python train.py --head_dim=128 --intermediate_size=2048 --positions="rope" --init="normal" --max_seq_len=1024
Each number is 128 + 32 x the weight over its row's rms, rounded and kept within 0 to 255. Layers, rows and columns count from 0. The size above them is the row's rms in percent of the matrix's.

# layer 12 MLP down, 768x2048, rms 0.0658, rows 537-590, columns 1408-1535
size [101  99 103  99  98  98 100 102 101  98 103  99  99 102 104  98  99 100  99 100  98 100 100  98  99 101  99  99 102  99  97 102  99  98 100  99  97  98  99 101 101  98 100 100 102  99  98 101  99  98  97  99  98  97]
[[105 108 131 109 125 131 123 137 138 117 128 120 103  88 121 140 149 157 175 123 113 180 147 174 108 113  87 108 162 134 148 134  64 124 135 168 157 116 119 139  79 138 196 158 115 136 118 119 100 128 171 195 131 109 177 104  95 152 124  84 189 141 144 110  73 126 109 118 143 161 130 112 183 184 127 143  98 203 106 144 150 115 149 107 188 142 140 129 125  80 138 179 106 134 151  74 180 134 137 107 111 150 158 166 104  78 121 145 151 126 117 140 145 132 104 105 119 131 182 110 114 152 141 113 129 211 144 174]
 [162 104 120 198 167  78 150 167 126  91 134  84 193 161 210 161 129  48  93  79 116 131  96 165 145  98 149 148 127  90 208 124 147  97 202 160 130  99 146 112  72 129 178 131 122  87 120  92 156 123 179 103 125 136 146 118 184 203 168 129 124  71 126 115 148 141 146 124 131 109 106 148  82 149 112 146 122 118 172  89  95 125 172 133 115 105 129 118 108 179 192 136 184 170 181 134 191 107 184 168 162 118 127 140 133 170 160 165 114  96 154  95 177 142 144 131 126  83 113 118 127 124 164 117  92 154 183  77]
 [136 127 108 105 149  53 114 141 122 110 100  76  86 170 133 156 131 126 161 112 142 132 141 102 170 138 189 187  89 114 137 132 112 144  95 106 131 113 136 143 164 149  52  93 151 107 107 147  83 121 181 129 122  82  98  84 125 157 106 108 130 104  95 175  74 173 104 117 158  98  98  77 129 112 155 108  78 146 133 114 121  96 176 102  94 148 157 102 144 136 126 209 200 126 162  71 108 145  86 101 139  92 108 132 171 137 135 133 148 177 124 166  77 159 161  89 116 126  92 148 164 127  67  77 167  66 124 167]
 [144 152 167 166 143 105 118 120 157 100  70 169  98 200 170 127 141 114  94 112  89 103 139 123 149 170 164 198  60 138 166 160 142 116 143  99 109  84 144 132  90 153 145 129 156 186 139  81 106 100 111 154 197 153  87 120 129 157 128 136 120  93  87 105 155 186 170 124  95  87 173 107 129  95 140 103 111 158 125  99 144  78 109 102 127 145  67  93 125 110 122 170 177 133  82  93 132 135  99  66 148  69 123 129 148 129  90 119 113 144 171 146 148 104 137 161 170 176 141 151  55 114 162 172  80 145 142 119]
 [120 110  93 179  81 201 105  55 128  71  75 111 113 108 183 162 127  99 164 118 154 221  77  96  85 188 150 154 134  85 156 121 144 162 126 161 126 196 107 142  99 102 133 140 121  97 159  52 113 116 102  87  98 120 114 111 135 190  93 106  94  84 128  78 176 106 111 122 132  80  92 162 163 112 164  77 143 174 133 165 139 164 113 105 147 176  96 121  85 133 149 110 108 104 139  97  92  91 113 156 157 114 148 114 111  62  85 104 114 174 132 104 120 143 124 103  59 146 150 133 166 110 139 159 176 195 135 157]
 [144 128 117 176 125 110 118 189 111 162 110 121 173  82  90 139 192 132 128 126 130 187 205 163 221 113 109 149 149 147 138 176  52  98  98 156 139 110  70 120 150 182  55 138 130  99 131 157 109 138 145 185 132 136 138 111  99 188  97 168 125 113 183 146 148 129  92 141  96 172 168 132 151  93 183 121 159 156 169 114 131 162 140 126  93 141 137 107 122 139 114 168  88 136 129  85 137  98 157 106 151  82 131 132 139 132 159 123 141 100  91 115  86 139 128  82 148 126 132 198 109 154  74 148 140 106 114 111]
 [110 177 145  71  76 128  81 104 128 142 123 111 147 200 120 123 116 120 163 123 127 167  93 137  41 145  73 109 132 137 112 112 128 126 116 127 203 195 142 179 136 172 133  96 154  91  94 153 111  73 160  87 226 112 106 104  86 118 120 133 126  97 139 112  92 105 138 133 112 144 151 109 122 135 159 119  92 132 130 163 106 109 135 149 131 142 118 110  83  85 187 120  75 142 180 181  88 140 130 163 112 128 116  71 126 118 114 165 101 126  86 136  58 161 147  69  96 220 184 110 155 129 114  96 125 131  86 112]
 [ 99 159 130  52 128 111 136 142 149  90 142 196  91  99  90 114  78 181 112 149 177 121 100 126 122 122 131 111 142  54 123 106 120 155 158 115 144 173 153 146 158  99  99  95 169  95 132  94 106 131 128 164 110 104 115 146  62  66 173 151  69 123 125 156 185 152 133 155 144  52 140 131 151 116 119 137 168 107 137 102 135 141 149 158 108 121 123 115  85  56 102 128 119 193 139 137 123 100 115  91  78 153 125 144 178 132 137 121 154 180 170 133 126 180 126  91 165 125 126 112 115  72 125 106 113 144 128  88]
 [125 129 143 127  83 177  53 113 152 128  71 104  73 149 203 183 115 116 141 147 177 186 151 151  78 170 135 108 137 172 148 128 121 130 112 175  74 136 161 171 137 117 107 124 105  92 139 191 171 122 171 169 186 131 141  80 133 117 132 105 119 114 111  91 137  94 159 175 161 139 122 156 117 100 154  84  75 169  82 106  98  89 138 168  91  81 164 130 142 138 121  94 126 126 175 124 117 142 156 167 159 128 121  87  91 142 109 131 144 139 112 143 158 110 140 163 121 136 104  81 108 102  85 155 127 163 122 157]
 [116  70 121  96 148 181 121 142  78  36 133 143 135 102  99 160 128 120 124 107 117 158  85 145 145 191 146 141 112 123  94 134 175 177 103 124 135 166 105 134 136 117 173 156 128 133 151 132 104 137 164 112 164 152 169 108 131  95 135 163 103 175 150 132 134 142  54 131 183 145  71 160 223 184 130 109 113 125 122 188 135 144 147 155 177 139 164 172 108 133  89 142 169 103 115 139 117 144  64 167 132 132 108 132 182  57 129 140 144 112 110 158 139 118 139 125 135 186 125 167 134 139 147 185 137 153 148 107]
 [121 184 196 180 104 159 170 180 159 135 126 161 146  96 113 109 174  91 163 112 138 173 156 157  81 121  85 129 152 122 155  80 123 177 165 106 112 144 120 145  99 117 165 101 170 149 142 142 127 176 101 102 124 103 133 118 178  67 126 140 131  92 164 127 177 162 177 137 116 154 115 125 134 156 129 160 102 143  99 150  67 201 152 182 151 106 157 113 138 111 128  52 159 117  97 158 131  94 107 140 158  76 127 145 136 107 112 104 117 114 109  77 107 186 170 197 145 118 161 143 162 137 115 152 143 134 126 143]
 [ 74 118 121 117 183 143 193 136 114 190 111 171 111 118 152 115  91 136 162 153 124 120 134 125 133 122 172  90  88 150 169  94 145  72 163 189 116 191 165  69 144 117 109 138 119  85  90 143 115 117 229 136 153 144 144 154  85 122 103  73 126  96 137  83 129 179 121 166 136 107 122 142 127 193 126 144 134 147 124 192 136 136 185  98 161 160 151 127 155 117 134 121 117 132 119  99  94 154 118 186  86 159  73 128 104 137 139 107 110 156 137 139  89 106  95 131 158 171 169  99 115  98 134  68 147 131 177 157]
 [ 73 119 138 114 100 149 123 137 112  96 134 160 102 141 105 149 150  94 176 136 108  95 168  98 127 129 109 127 126 103  99  80 105 111  94 144  97 126 117 143 161 139 176 107 131 118 148 161 124 136 138 137 147  80 156 127 145 103 165  75  80 111 136 142 133  67 137  73 161 134 145  94 104 130  65 119 168 113 119  89 115 141  94 129 127 163 123 121 155 180  91 133 100 132 124 117 125 142 138 166  91  89 150 116 149 103 149 129 139 108  86  84 146 149 149 107 103 134 201 141 128 115 126 133 122  85 124  89]
 [146  97 149 138 124 118  91 186  96 169 130 103  81  69 129 109 147 115 111  99 162 140 110 174 146 171 128  73 133 111 222 151 168 120 170 126 151 127 134 146 105  82 129 145 198 142 123  77 140 114 226 165 134 142  51 100 152 136 151 168 111  87  93 107 155 105  91 117 192  55  80 135  74 106  98 173 113 158 144 180 130 113 134 128 126 127 188  72 125  98 157 114 182 131 164 161 127 160 145 133 131  96 145 127 170  92 118 109  87 147  99 134 148 141 133  65 109 105  92 119 149 143 117 173 166 129 141 155]
 [149  98 109 104  68 143 161 159 132 168 112 156 125  79 108 109  74 138 151  97 159 123 100 132 146 133 183 144 176 100 149 136 129  77 115 166  93 121 176 165  91 107  80 149 151 128 132 107 127 113 103 152 155  90 109  67  99 110 128 154  78 142 126  88  76 179  90  51  99 126 112 106 132 112  81 136 151 106 107 153 195 177 131 171 126 181 125 128 129 173 132 122 126 118  70 180 135  83 133 164 146 151 100 197 104 100 121 162 167 131  78  86 169 149 103 171  91 142 102 140 102  45 164 163 170  89  91 138]
 [148 140  88 162 153 148 150  93 153 120 121 100 151  72 122 188  62 159  86 145  96  72 135 109  87 148 177 150 116 145 187 142 158 105 152 128 147 172 174 111  79 100 127 162 170 120 110 150  68 139 182 145 124 118  86 143  81  75 146  97 127 100 148 100 132 106 145 186 169 152 153 150 118 130 113 149 134 111 122 138 153 156 108 146 132 108 119  97 116  93  68 192 125 171 195 142  93 127 131 178 130 115 105 140  83 155 124 125 101 112 109 114 151 141 133 116 128 101 105 112 162 142  76 126  98  96 189 204]
 [108 138  97 140 171 121 123 178 124 186 106 160 141 197 130 101  75 138 168 128 103 119 107 123 105 147 170  72 143 120 106 119 140 122 128  99 138  97 107 134 106 141 129  86  49  38 109 116  97 162 181 116  88 102 156 169  68  77 125 173 118 123  78 141 134 141  75 157 153 114 151 164 151 102 183 123 117 151 109 129 112 155 105 129  94 119 193 180 125 108 150 190 173  96 142 162 180 147 136 135 138  77 103 157  60 145 112 158 122 121 125 150 169 147 118 101 143 125 121 105 118 166 167 198 139  70 141 147]
 [150 108 194 151 157 108 130 106 150 157 159 119 165 131 129 112 153 178 144  97 104  90 129 131 143  92 122 153 125  73 149 131 184 149 163 118 128 141  86 130 122 186 110 117  93 174 176  75  99 164 189  93 114 165 124 193 136 120 151 158 193 139 174 118 118 134 171 133 113 153 138 126 124  97 115  79 177 151 138 131 139  82 180  89 111 158 135 215  74 159 171  99 143  80 142  72 151 115 111 111 193  85 100 131  83 111 151 177 176 157 147 113  61 110  64 119 131 100 122 185 130 168 152 108 150 138 154 118]
 [149 178 158 121 192  67 163 188 155 105 149 115  91 162  88 156  78 136 179 124 123 168 127 114 147  73 162 165  50 107 169 151 150 129 155 134 103 140 196 121 120 106 158  86 125 100 175  97 164 145 124 110 159 148 107 130 149  91 143 159 188  89 124  63 128  89  81  83 143 128  60 130 173  93 159  87 131 143 142 134  99 114 114  84 140 136 145 114  53 100 122 131 166 194 172 104 149 160 134 123 113 134 126 203 136 174 140 120 100 118 138 114 135 121  77 122 184  76 140 130 141 132 163  98 143  98  95 133]
 [101 145  87 124 142 140 131  84 125 141  82  86 168 121 169 114 136 135 173 138  68 145 141 159 114 122 137 124  73 118  90 107 126 109 130 142 183  90 140 147 139 126 155 130 108  90 104 103 124 147 147 117 136  77 146 111 148 172 129 129 164  86 124 121 156 115 107 132 138 106 141 174 168 121 100 131 177 111  93 154  75  81 140 114  57  97 175 118 156  73 110 161 174  96 111 163 103 166  96 107  70 161 159 169 170 145 126 190 103 168 118 153  94 112 179 147 113  98  88 165 124 145  78 125  80  88 150 138]
 [153 181  50 148 152  81 145  77 126  92 155 101 135 121 129 173 107 149 145 171 127  97 142  68 185 126 103 127 131  99 114  86 106 141 126  92  78 107 118 126 129 113 125 144  98 158 117 131 149  84  59 140 120  96  86  83  93 114 113 146  83  69 119 168 152 137 130  92 152  86 151 106 116 105  93 131 152  96 126 127 148 103 149  42 170 128  99 177 180 162 110 118 171 106 174  52  82 160 114 132 158 120 156 153  86 161 121  99 139  98 118 122  85  76 132  70 127 151 143 162 128 117 119 150 169 132 122 113]
 [135 154 138  84 118 155 109 177 127 143 106 127 153 106 113 105 117 157 108 174  93 167 129 106 147  67 137 158 136  56 169  79 117 187 150 137  55 138  86 108 164 146 195 162 118  83 128 175 110 153 112 119 142 125 155  91 143  92 119 165  86 128 209  92 110 184 184  91 196  99 131  88 121 156 164 178 114 142 143  99 104 133 145 191 140 148 147 118 141  56 122 148 170 168 112 155 103 143 134  95  76 163 187 123 129 112 154 107 127 160 108 121 140 114 132 146 147 130 173  61 164  89 172 106 155 120 134 153]
 [ 91 140  89 108  82 104 139  82 203 129 133 145 144  97 106 131 143 141 150  78 134  91 178 115 104  89  88 150  96 119 145 154 128 125  80 110  86 108 129 138 156  93  60 119 222  61 153 137  90 127 130 165 112  58 223 139 152 107 121 200 114 103 162 155 161 113 157 106 125 173 152 101  69 114  65  81 134 144 105 168 157 109 118 132  81  84  50  79 131 149  84 135 125 123 108 109 157 151 150 158 151 102 143  67 117 126 117 149 105 123 129 143 109 105 145 125 162  54 128 125 161  79 129  82  89 131 162 138]
 [ 82 125 130 146 116 117 176 102 151 119  98  88 137 127 114 194 126 132  50  80 173 154 111 173 125 151 168 131 190 118  86 181 130 133 111 151 145 108 132 107 201 121 119 145 159 173 140  86 176 165 139 155 156  62 134 133 136 115 134 160 173  60 154  98 133  86 151 106 161 174 181 126  67 179 191 146 119  97 148 134 146 127  76 123 154 200 139 110 158  78 149 143 112 100  75 126  82 144  82 138  62 116 118  85 199 170 151 153 100 151 132 135 143 145 139 116  94 154 153  73 195 141 158 111 119 160 128  98]
 [115 108  85  73 110 138  99 121  94 134 108 100 130 164 150 119 130 144  89 170 189  59 127 151 151 170 150 133 175 116 112 103  72 143 113 128 158 104 166 125 101 163  98 113 138  66 192 118 151 124 201 127  66 111 186 107 112 178  94 152  97 184  87 161  87 112 130 133 111  86  87  98 136 111 113 111 122 143 134 131  56 126 132 167 121 130 105 135 135 170 175  48  96 177 126 141 125 144 133  66 108 137 158 134 147 117 146  69 119 133 114 138 117 117 131 112 102 160 115 164 111 101 122 152 138 179 149 144]
 [164 211 142 220  93 167 162 209 107 178 157 156 144 143  95 114  92 108 120 121 109 113 129 156 119 184  96  88 151 125 176 101 104 126  90 131 123 106 101 158  90 155 116 140  90 151 134 132 169 162  91  65 168 105 152 128 148 110  85 110 112 148 121 133 127 221 156  97 105 131 130  86 110 128  96 129  98  81 143 130 125 139  79 126  86 140 109  80 148 169 137 158 157 119 135 140 104  98 127 124  96 115 129 130 111 118  86 140 139 144 152 154 117  61 139 129 125 150 127 161 150 102 105 153 112 122 117 109]
 [159 128  85  61 156  93  75 142  88 154 145 106  78 129 113 134 168 155 149 108 131 155 132 130  94 163 148 136 116  99  97  79 119  58 163 103 115 107  89 150 128 119  81 158 165 150 103  91 155 164 168 121 126 106 118 157 174 102 107 111 105 144 173 144 142 113 125 175  95 103 152 108 191 159 158 108 126  92 136  82 106 194  95 159 140 140 127  89  74 146  74 120 155 107 124  92 115 144 125 102 166  47 140 178 173 149 170 153 112 101 135  75  83 132 142 136  97 106 120 133 102 155  99 171 110 155 145  94]
 [120 120  99 127 167 175 165  86 122 143 136 176 111 156 166 140  71 133 170 119 112 192 169 148  86  99  77  58 123 110  62 136  78 147 115 117 199 180 130  74  78 126  92 156 129 140 132 141 148  96  88 161 125 117  92 131 127 131 117 151 139 154 125  76 152 152  96 110 144 140 128 178  72 171 137 138 141 127 203 100 127 125 129 155 106  91 104 120 133  87 124 104  54 103 119 165 148 152 122 130 149 139 109  74 120 119 142 137 135 143  89 141 185  77 128 162 128  92 154 114  52 123 158 159 179  82 194 140]
 [141 150  87 134 116 108 111  76 101 106 156 142 111 104 162 115 147 151  88  92  79 113 129 110 121 149 116  86 135 155  97 147 139 168 144 137 152 131 101 184 130 150 126 124  99 124 144 180 133  51 131  80 158 170 215 150 118 132 196 126 159 116  89 103 159 101  81 112 104 135 132 143 141 158 119 133 124 123 116 119  42 160 126 121 200 149 145 119 143 180 121 122 117  97 106 154 126 102 161 108 120  86 118 134 120 125  36 125  83 112  91 117 146 120 128 166 179 144  84 161 131 102 144 132 169 116 132 132]
 [135 125 149 146 160 138 126 123 116 104  91 142 107  68 130 139  69  27  98 122 102 161  92 103 113 103 129 126 130 166 141 127 114  94 154  76 178 127 155 138  64 133 129 114  82  73 107 105 101 137 140 141 121 196 125 158 133 123 123 116 105 156 131 101 138 192 129 124 110 137 163  66 108  78 107  76 144 190 110 141 175 130 174 168 171 162 135 154 139 189  97 153 173  48 127 119  94 139 117 150  97 149 138 147 130 152 101 139 114 116 136  53 160  58 104 119  88  77 172 141 152 141 145 138 139  59 124 103]
 [ 89 138 113 134 144  91 155 172  82 121 178 152 127 137 127 107 112 109 101 110 151 121 132 187 117 152 181 166  92 203 133 196 138 139 138 154 130 109 128 161 123 117 159  84 122  85 138 123 135 146 161 108 123  96 117 140 116 114 144 108 172 119 137 129 133  77 138  91 108 154 144 199  70 117  81 124 107 114 167 148 134 161 173 162 187 142  85 152  95 132  64 157 132 164 134 125 142 153 106 113 100 188 156 142 138 143  62 133 129  76  96  59 154 122 136 108 154 124  89 176 116 103  99  88 177 163 152 111]
 [131 146  85 134 132  89 106 146 145 132 154  49 146 148 124 116 111 163 132  76 165 113 114  88 186 117 143 177 140 125 175  75 104 133 108 158  52 137 136 200  87 138 122  72 162  85 134 152  79 134 149 139  76 101  69 131  96 131 132  80 104 148  88 140 168 129 156 120 128 143 126 109 153 102 180  77 142 168 112  82 107 135  87 152 145 141 137 144 148 178  89  93 127 168 154 136 108 151 115 122 100 187 159 139 210  52 135  88  96 146 177 151  93  89  93 176 134 127 116 106 118  35 141 205 108 112  50 147]
 [124 121 147 158 100 101 125 111 100 150 146 109 165 108 117 107 124 128 164  64  71 124 150 159 100  97 155 158 169 152 138 170 129 122 138 155 204 158 129 101  91  87 179 108 166  49 160 153 125  98 114  86 145 110 134  84 102 130 164 112 127 108 120 188 138 143 135 119 130 115 158 126 114 127 172 131  99  67 115 136 107 114 149  99 107 135 134  93  86  93  76  95 125  95 169 126 141 136 104 148 117 179  90 102 151 128  91 118 139 173 129 236  76 100 129 115 221 114  60 124 138  76 136 129 179  86 132 116]
 [149 118 169  87 117 135  94 126  93 136 170 112 176 141 143 175  54  72 132 100 111 132 125 155 111 114 119 122 140 110 106 147 132 141 133 153  76  96  84  82 110 125 119 118 151 106 119  98 128  98 116  99 100 174  51  81 104 111 106 108  80 112 122 167 119 144 161 114 149 108 148 100 153 150 102  96  98 188 115 136 115 132  78 179 143 114 135 137 127  96 112 165  54 138 107 135 148 132  94 127  96 140 164 136  93 107  97 116 126 172  40 131 134 115 152 150 181 116 151  22 160  83 140 127 149 113 108 134]
 [171 107 128  64 208 137  77 113  76 150 179 104 117 113 115 149 100 133 133  99 148 119 116 147 139  78 135 136 120  89 101 177 112 151 107 151 141  93  83 135 148 114 141 106 137  97 171  92 126 131 185 162 147 164 139 127 168 137 150  94 132 174 136  59 175 119 197 140  58 147  94 141  92 139  77 141  91 135 127 172 153  54 143  81 130 186 142 121 159 143 127 138  96 103 166 179 109 160 113  93  81 147 116 125  63 161 179  82  89 156 123 141 132 122 132  74 100 205 124 171 120 140  78 130 107  94  78 153]
 [ 77 124  65 115 139 116 150 119 128 128 122 139  95  50 156 115 130  96 139  93 172 171 180 133 110 142  97 135  68 122 103 108  62 111  69 175 121  80  85 108 128 159 150 104 133 112 105 119 142 137 135 180 134 109 140  61  88 132 167 131 134  98  45 159 106 153 104 121 120 104 111 110  75 137  92  91 160  98 112 129  94 146 172 131 123 146 101 121 155 151 134  39 158  73 160 102 127 105 129 159 117 186  80  86 121 193 123 194 147 151  77 150 145  52 100  87 170  94 140 135  87  75 136 169 116 183 102  81]
 [102 106 157 133 169 117 134 113 197 106  37 153 115 150 108 139  98 151 170  46  77 165 164 113 116 134 124 160 196 153 128 132 120  91 167 113 141 193 100 126 153 149 147 102 130  58 116 149  84 171 159  82 180 158 128 167  93 123  78 104 123 118 120 144 134 191 109  71 129  90  83 103 140 110 127 105 130 117 113 107 106 118 101 127 102 112 108 179 188 101 114 111 164 174 114 144  96  98 120 130 139 124 101  82 108 149 111 163  83 103 118 119 113 124  89  96 121 162 107 135 113 152 147 147 168 131 112 136]
 [218 187 141 175 128 189 109 196  30  96 148 173 113 184 119 151 150 159 123 148 136 134 123 146 180 133  68 164 154 131 150 124 134 116  92 117 151 120 125 138  68 191  86 167 136  93  89 146 178 111 110 195 178 101 159 104 130 148 140 148 169  81 109 105  81  99 111 142 102  65 171  91 163 131 181 101 110 126 145  79  57 134 137 100 128 173 121  98 133 100 109 181 148 154 216 186 109 131  78 153 136 102 148 115 129 111 166  81 108 106 113 150  81 148 147 100  96 147 115 148 136 189  56 116 131 210 126 131]
 [ 89 112 150  87 110 147 173 143 189 154 118 163 135 125 155  81 140 132 159  97 139 135  88 124  76  87 126 114  99 120 118 109  63 143 111 134 169 147  98 121 120 175 153 169  67 116  73 225 139 103 111  91 109 115  85 120 150 115 105 116 105  99 180 172 115 126  98 115  86 124 100 134 151 113 151 139 104 170 128 162 177  93 135 145  74 137 131 157 141 129 110 142  36 112 122 126  73 197 210 106 132  99 123 114 106 146 110 116 119  77 169 165 141 220 142 134  89  72 112  86 143 150  74  83  85 147  99 105]
 [139 170  95 137 126 136 127 145 156 117 122 107 165 150  73 212 128  90 133  95 131 134  18 109 143 125  99 157 166  77 102 125 103 182 140 162 125 107 127 157 146 128 127 126 165 181  74 157 128 112  77  90 110  86 138 138 149  78 135 100 170 127 102  68  91 101 157 132 152 151 133 163 109 132  90  88  67  76  86 107  72 177 128 109 133 165 145 115 192  85  82  58  77 100 188 179 107 138 128 113 155 178  69 126 122 162 102 126 102 110 194 167 145 133 122 139 200 176  80 145 118 114 116 114 106  74 121 142]
 [113 164 109 167 122 147 101 147  47 137 133 153  77 119 132 123 114 160 171 114 128 101 107 108 131 107 147 147 168 154 120 107 134 123  78  84  88 153 160 144 140 132  99 147  88 199 166 147  86 152 120 125 172 148 150 238 121 148  79 196 135 161  95 134 108 110 129 200 111 127 134 114 115 150 147  99 108  75 111 122 111  96 145 150 128  98 136 188  75 108  87 138 119  94 101 118  80  91  71  89 136 140 148 136 146 156 182 121 106 121 108 106 131  87 126 116  87  71 134  82 119 150 104 106 122  94 117  80]
 [127  99 139 128 156 155  98 110 139 134 115  98  57 118 153 111 123 127 130  84 179 108 119 138 117 112  98 130 196 112 130 118 167  78 215 156 179  88 198 159 104 166 134 134 129 174 158 123 106 113 181 185 104 144  83 164 168 107  79 154 160 158  52  95 102 152 138 151 129 104 190 111 125 114 102 132 149  96 123 126 117 150 138 122 170 104 123 118  98 105 145 140  62  89 108  64 134 146 145  86  81 150 152 131  44 136  91 197 143  95 133 130 114  88 127 177 103 105 153 172  55 190 159  90 173 123 159 125]
 [157 109 156  97  72 128 107 156 130 117 120 182 143 118 115 133  93 144 129 118 191 161  78 141 147  91 122 101  78 113 118 160 148 155  86 106 144 126 180  71 110 116 132 152 175 100 123  98 116 134 152 129 130 165 124 184 173  72 156 100 123 112 191 110 144 152 121 123  99  82  89 132 150 124 151 147 147 145  77 154  67 115 115 151 170 178 111  66 153 125 137 133  69 155 134 109 128 145  69 178 204  80 144 132  81 124 110 127  51 151  77  84  85 109  98  98 145  99 110 165 109 197 127 106  98 183 138 165]
 [121 135 169  60 137 117 136 121 155 109 158 122 134 142  91 103  91 102 109  85 130 190 173 125 138 197 146 134 146 137 148 163 104 130 128 189 129 135 106 140 172  95 174 108 138 186 170 121  98 118  68 119 121 147 179 110 103  94 168 104 111 134  72  95 120 161 132  86 181 119 161 146 170 141  93 153 142 107  90  95 218  97 121 134 147 149 141 113 206 179  74 109 160 158 131 178 112 186 112  97 106 105 130  91 137 124 115 180 128 153 150 171 198  99  90 159 129 130 139  99  89 127 113 118 133 133 112 158]
 [ 82 191 143 127 136 164 109 187 163 126 113 188 116  83 132 128 134 165 179 107 134  97 106 120 126 141 108 118 114 107 103 165 120 149 115 101  76 120 169 116  99  83 158  64  88 150 125 126 124 136 114 114  90 134 147 117 128 170  87 184 117 160  61 148 121 117 102 128  56 121 102 136 121 122 106 132 131  81 111  73 120 147 162 108 110  53 125  75  90  68 119 131 119 176 198  90 129 137  92 115 130 143 122 124 146 146 149 109  99 112 116 135  89 193 101  68 114 197 105 141 114 144 216 136  50 118 129 151]
 [160 119 163 133 102 113 142 121 138 131 131 143 114 119 131 114 164  88 122 139 131 118 119 148  97 116 118 161 123  70 157 137 146 163 113 109 136  71 183 102 176 112 120 105 146 106 141 101  75 178 134 168 122 128 110 106 136 127 164 163 136  79 159 177 200 124 102 112  61 206 164 101 182 161 110 113 150 117 115 111 193  90  86 105 176 158 120 170 142 118 150 126 131 173  99  83 131 174 115 132 120 166 186 159 107 111 127 119 139  92 112 137  66  71 123 166 100 110 131 145 119  61 159 169 140 118 158 132]
 [109 127 117 108 112 133 100 154 115 165  66 130 136 142 194 135  86 185 192 130 138 102 111 100 146 132  78 154 146 127 166 164 133 163 138  76 132 110 117 148 165 110  94 117  87 142 102 102 113 135 116  93 149  87  43 140 145 150  57 123 112  60 128  65 178 183  46 158 115  91 127 197 132 115 106 180 149 165  93  96 107 127 148 119 103 167 138 148  98 164 136 152 136 180 127 174 158 148  93 159 139 153 177 100 131  73  97 160  89 148 102 124 168  44 155 147 167 171 118 120 144 124  65  68 118 126 132 157]
 [135 117 130 125  94 191 100 164 152 121 185 148 153 111 173  98  54 114 123 114 119 139  94 163 177 141 125 102 119 143  63 144 121 113 127 226  83 131 143 122  68  87  78 128 131 118  91 137 124 119 132 121 131 136 131 115 132 194 135 116  85  98 105 112 131  97 134 119 154 119 132 107 139  41  94 175 135 113 134 161 174  91 128 114 118 142 127 132  97 157 153 134  85 144 149  65  86 160 105 143 164 120 117 182 104 195 119 168  72 175 140 162 166 120 134 148 130 126 127 109  88  81 162 136  90 125 126 184]
 [110 115 109 156 102 207 205 139  82 183 187 137 120 118 127 145  66  92 132 155 171 152  80 101  94 160 124 182 101  70 192 141 133 144 119 108  78 162 197 128  84  60 135 104 166 170  83 105 115 112  93  95  97 139 129 159 159 181  83 155 108 124  50 170 113 127 147 160 152 112  75  62 174 166 128 163 117 178  95 110 161 119 170  94 117 113 107 114  96 127 115 112 154 141 144 141 169 133 166 114 176 105 151 100 145 106  80 145 184 159 177  88 148 113 155 131 127 110 117 145 150  96  87 139 103  58 103  86]
 [146 110 112 122  46 137 135 127 101  90 103 105  59 118 217 117 151 108  82 125 162 100 135 155 136  88 132 149 120 123 108 125 169 129  87 129  80 108  73 115  65 168 167 144 124 161 141 100 106 133 150  72 148 125 120 141 188 110  94 110  71 187 130 110 152 106 121 170 112 158  87 126 107 162 134  62 104 145 154 111 160 115 158 165 178 146  87 125 122 146 138 148 163 152 139 105 136 188 149 140 119 147 126 125 187  51 135 173 183 111 150 188 136 119 128 101 113 142 122 113 103 103 120 115 159 114 145 115]
 [104 181  88 179 121 158 140 159 160 154 152 132 112 125 103  84 181  98 102 147 109 150 122 149 120 167 120 111  94 120 110 145 177  91 130 190  77 139 149 162 132 147 104  89 115 154 144 143 164 161  72 143 120 104 119 142 135 142 150 121  73  90 113 180 138 104 196 118 104 193 119 146 174 111 116 176 157 127 128 140 137 150 107 174 105 151 153 106 127 151 209 109 127 151 120  98  87 108 218 160 136 149  97  78  84 161 118 168  78 154 151 134 151  66 139 119 181  54 137 156 141  87 103 113 118 149  55  84]
 [132 179  93 154  82 134 137 175 136 118  83  90 125 145 106  73 152 101 165 116 157  91 138 158 117 141 132 120 201 155 141 135 105  96 170  90 161 146 145 152 170  75 113 128 146 152 134 135 131 130  86 169 170 206 132 137 150 132 144 145 126  99 113 147 101 180 114  96 175 142 122  93 152 166 132  71 118  67 145 123 149 182 128 123  94 170 129 106 145 159 125 126 158  87 138 110  84 126 136 147 169  61 104 146 120 112 158 144 182  97 124 145  93 130  88 100 128 124 164  71 144 184 187 139 139 151 128 137]
 [148 169 134 183 123 166 135 122 188 126 120 150  91 111  80 106 189 157 128 162 111 125 116  99 158  85 182 122 132 116 113 109 120  56 147 105 141 154  95 115 154 188 118 131  87 131 103 131 109 153 126 125 112  92 117 105 102 110 127 148 143 102 102 135 151 125 129 174 114 111 114 123 106 163 152 169 108  80 126  91 165 155 141 146 119 157  88 109 139 115 121 107 154 206 103 180 116 129  91  62 182  81  94 112 142 123  76 144  88  91 141 185 102 120 114  72  90 158 112  67 152 129 144  84 124  84 167 145]
 [138 135 137 190 148 168 131 135 199 148 175 128  98 200 115 118  87 136 125  66 172  78 116 160 102  86 116 155 183  81 187 115 145 116 115 126 141 104 145 117  93 119 133 136 111 155  94 152 147 161  98 120 113  94 159 137 105 135 126 127 118 110 114  80 115 145 105 127 167  81 146 195 132 111 140 161  94 116 184 192 165 170  63 167 117  91 142 126 103 132 149 210  80 124 129 132 124  88  89 124 168 155 123 182 103 160  99  94 125 144 116  93 115 116  95 181 123 137 114 114 155 152 153 158  51  99 141 166]]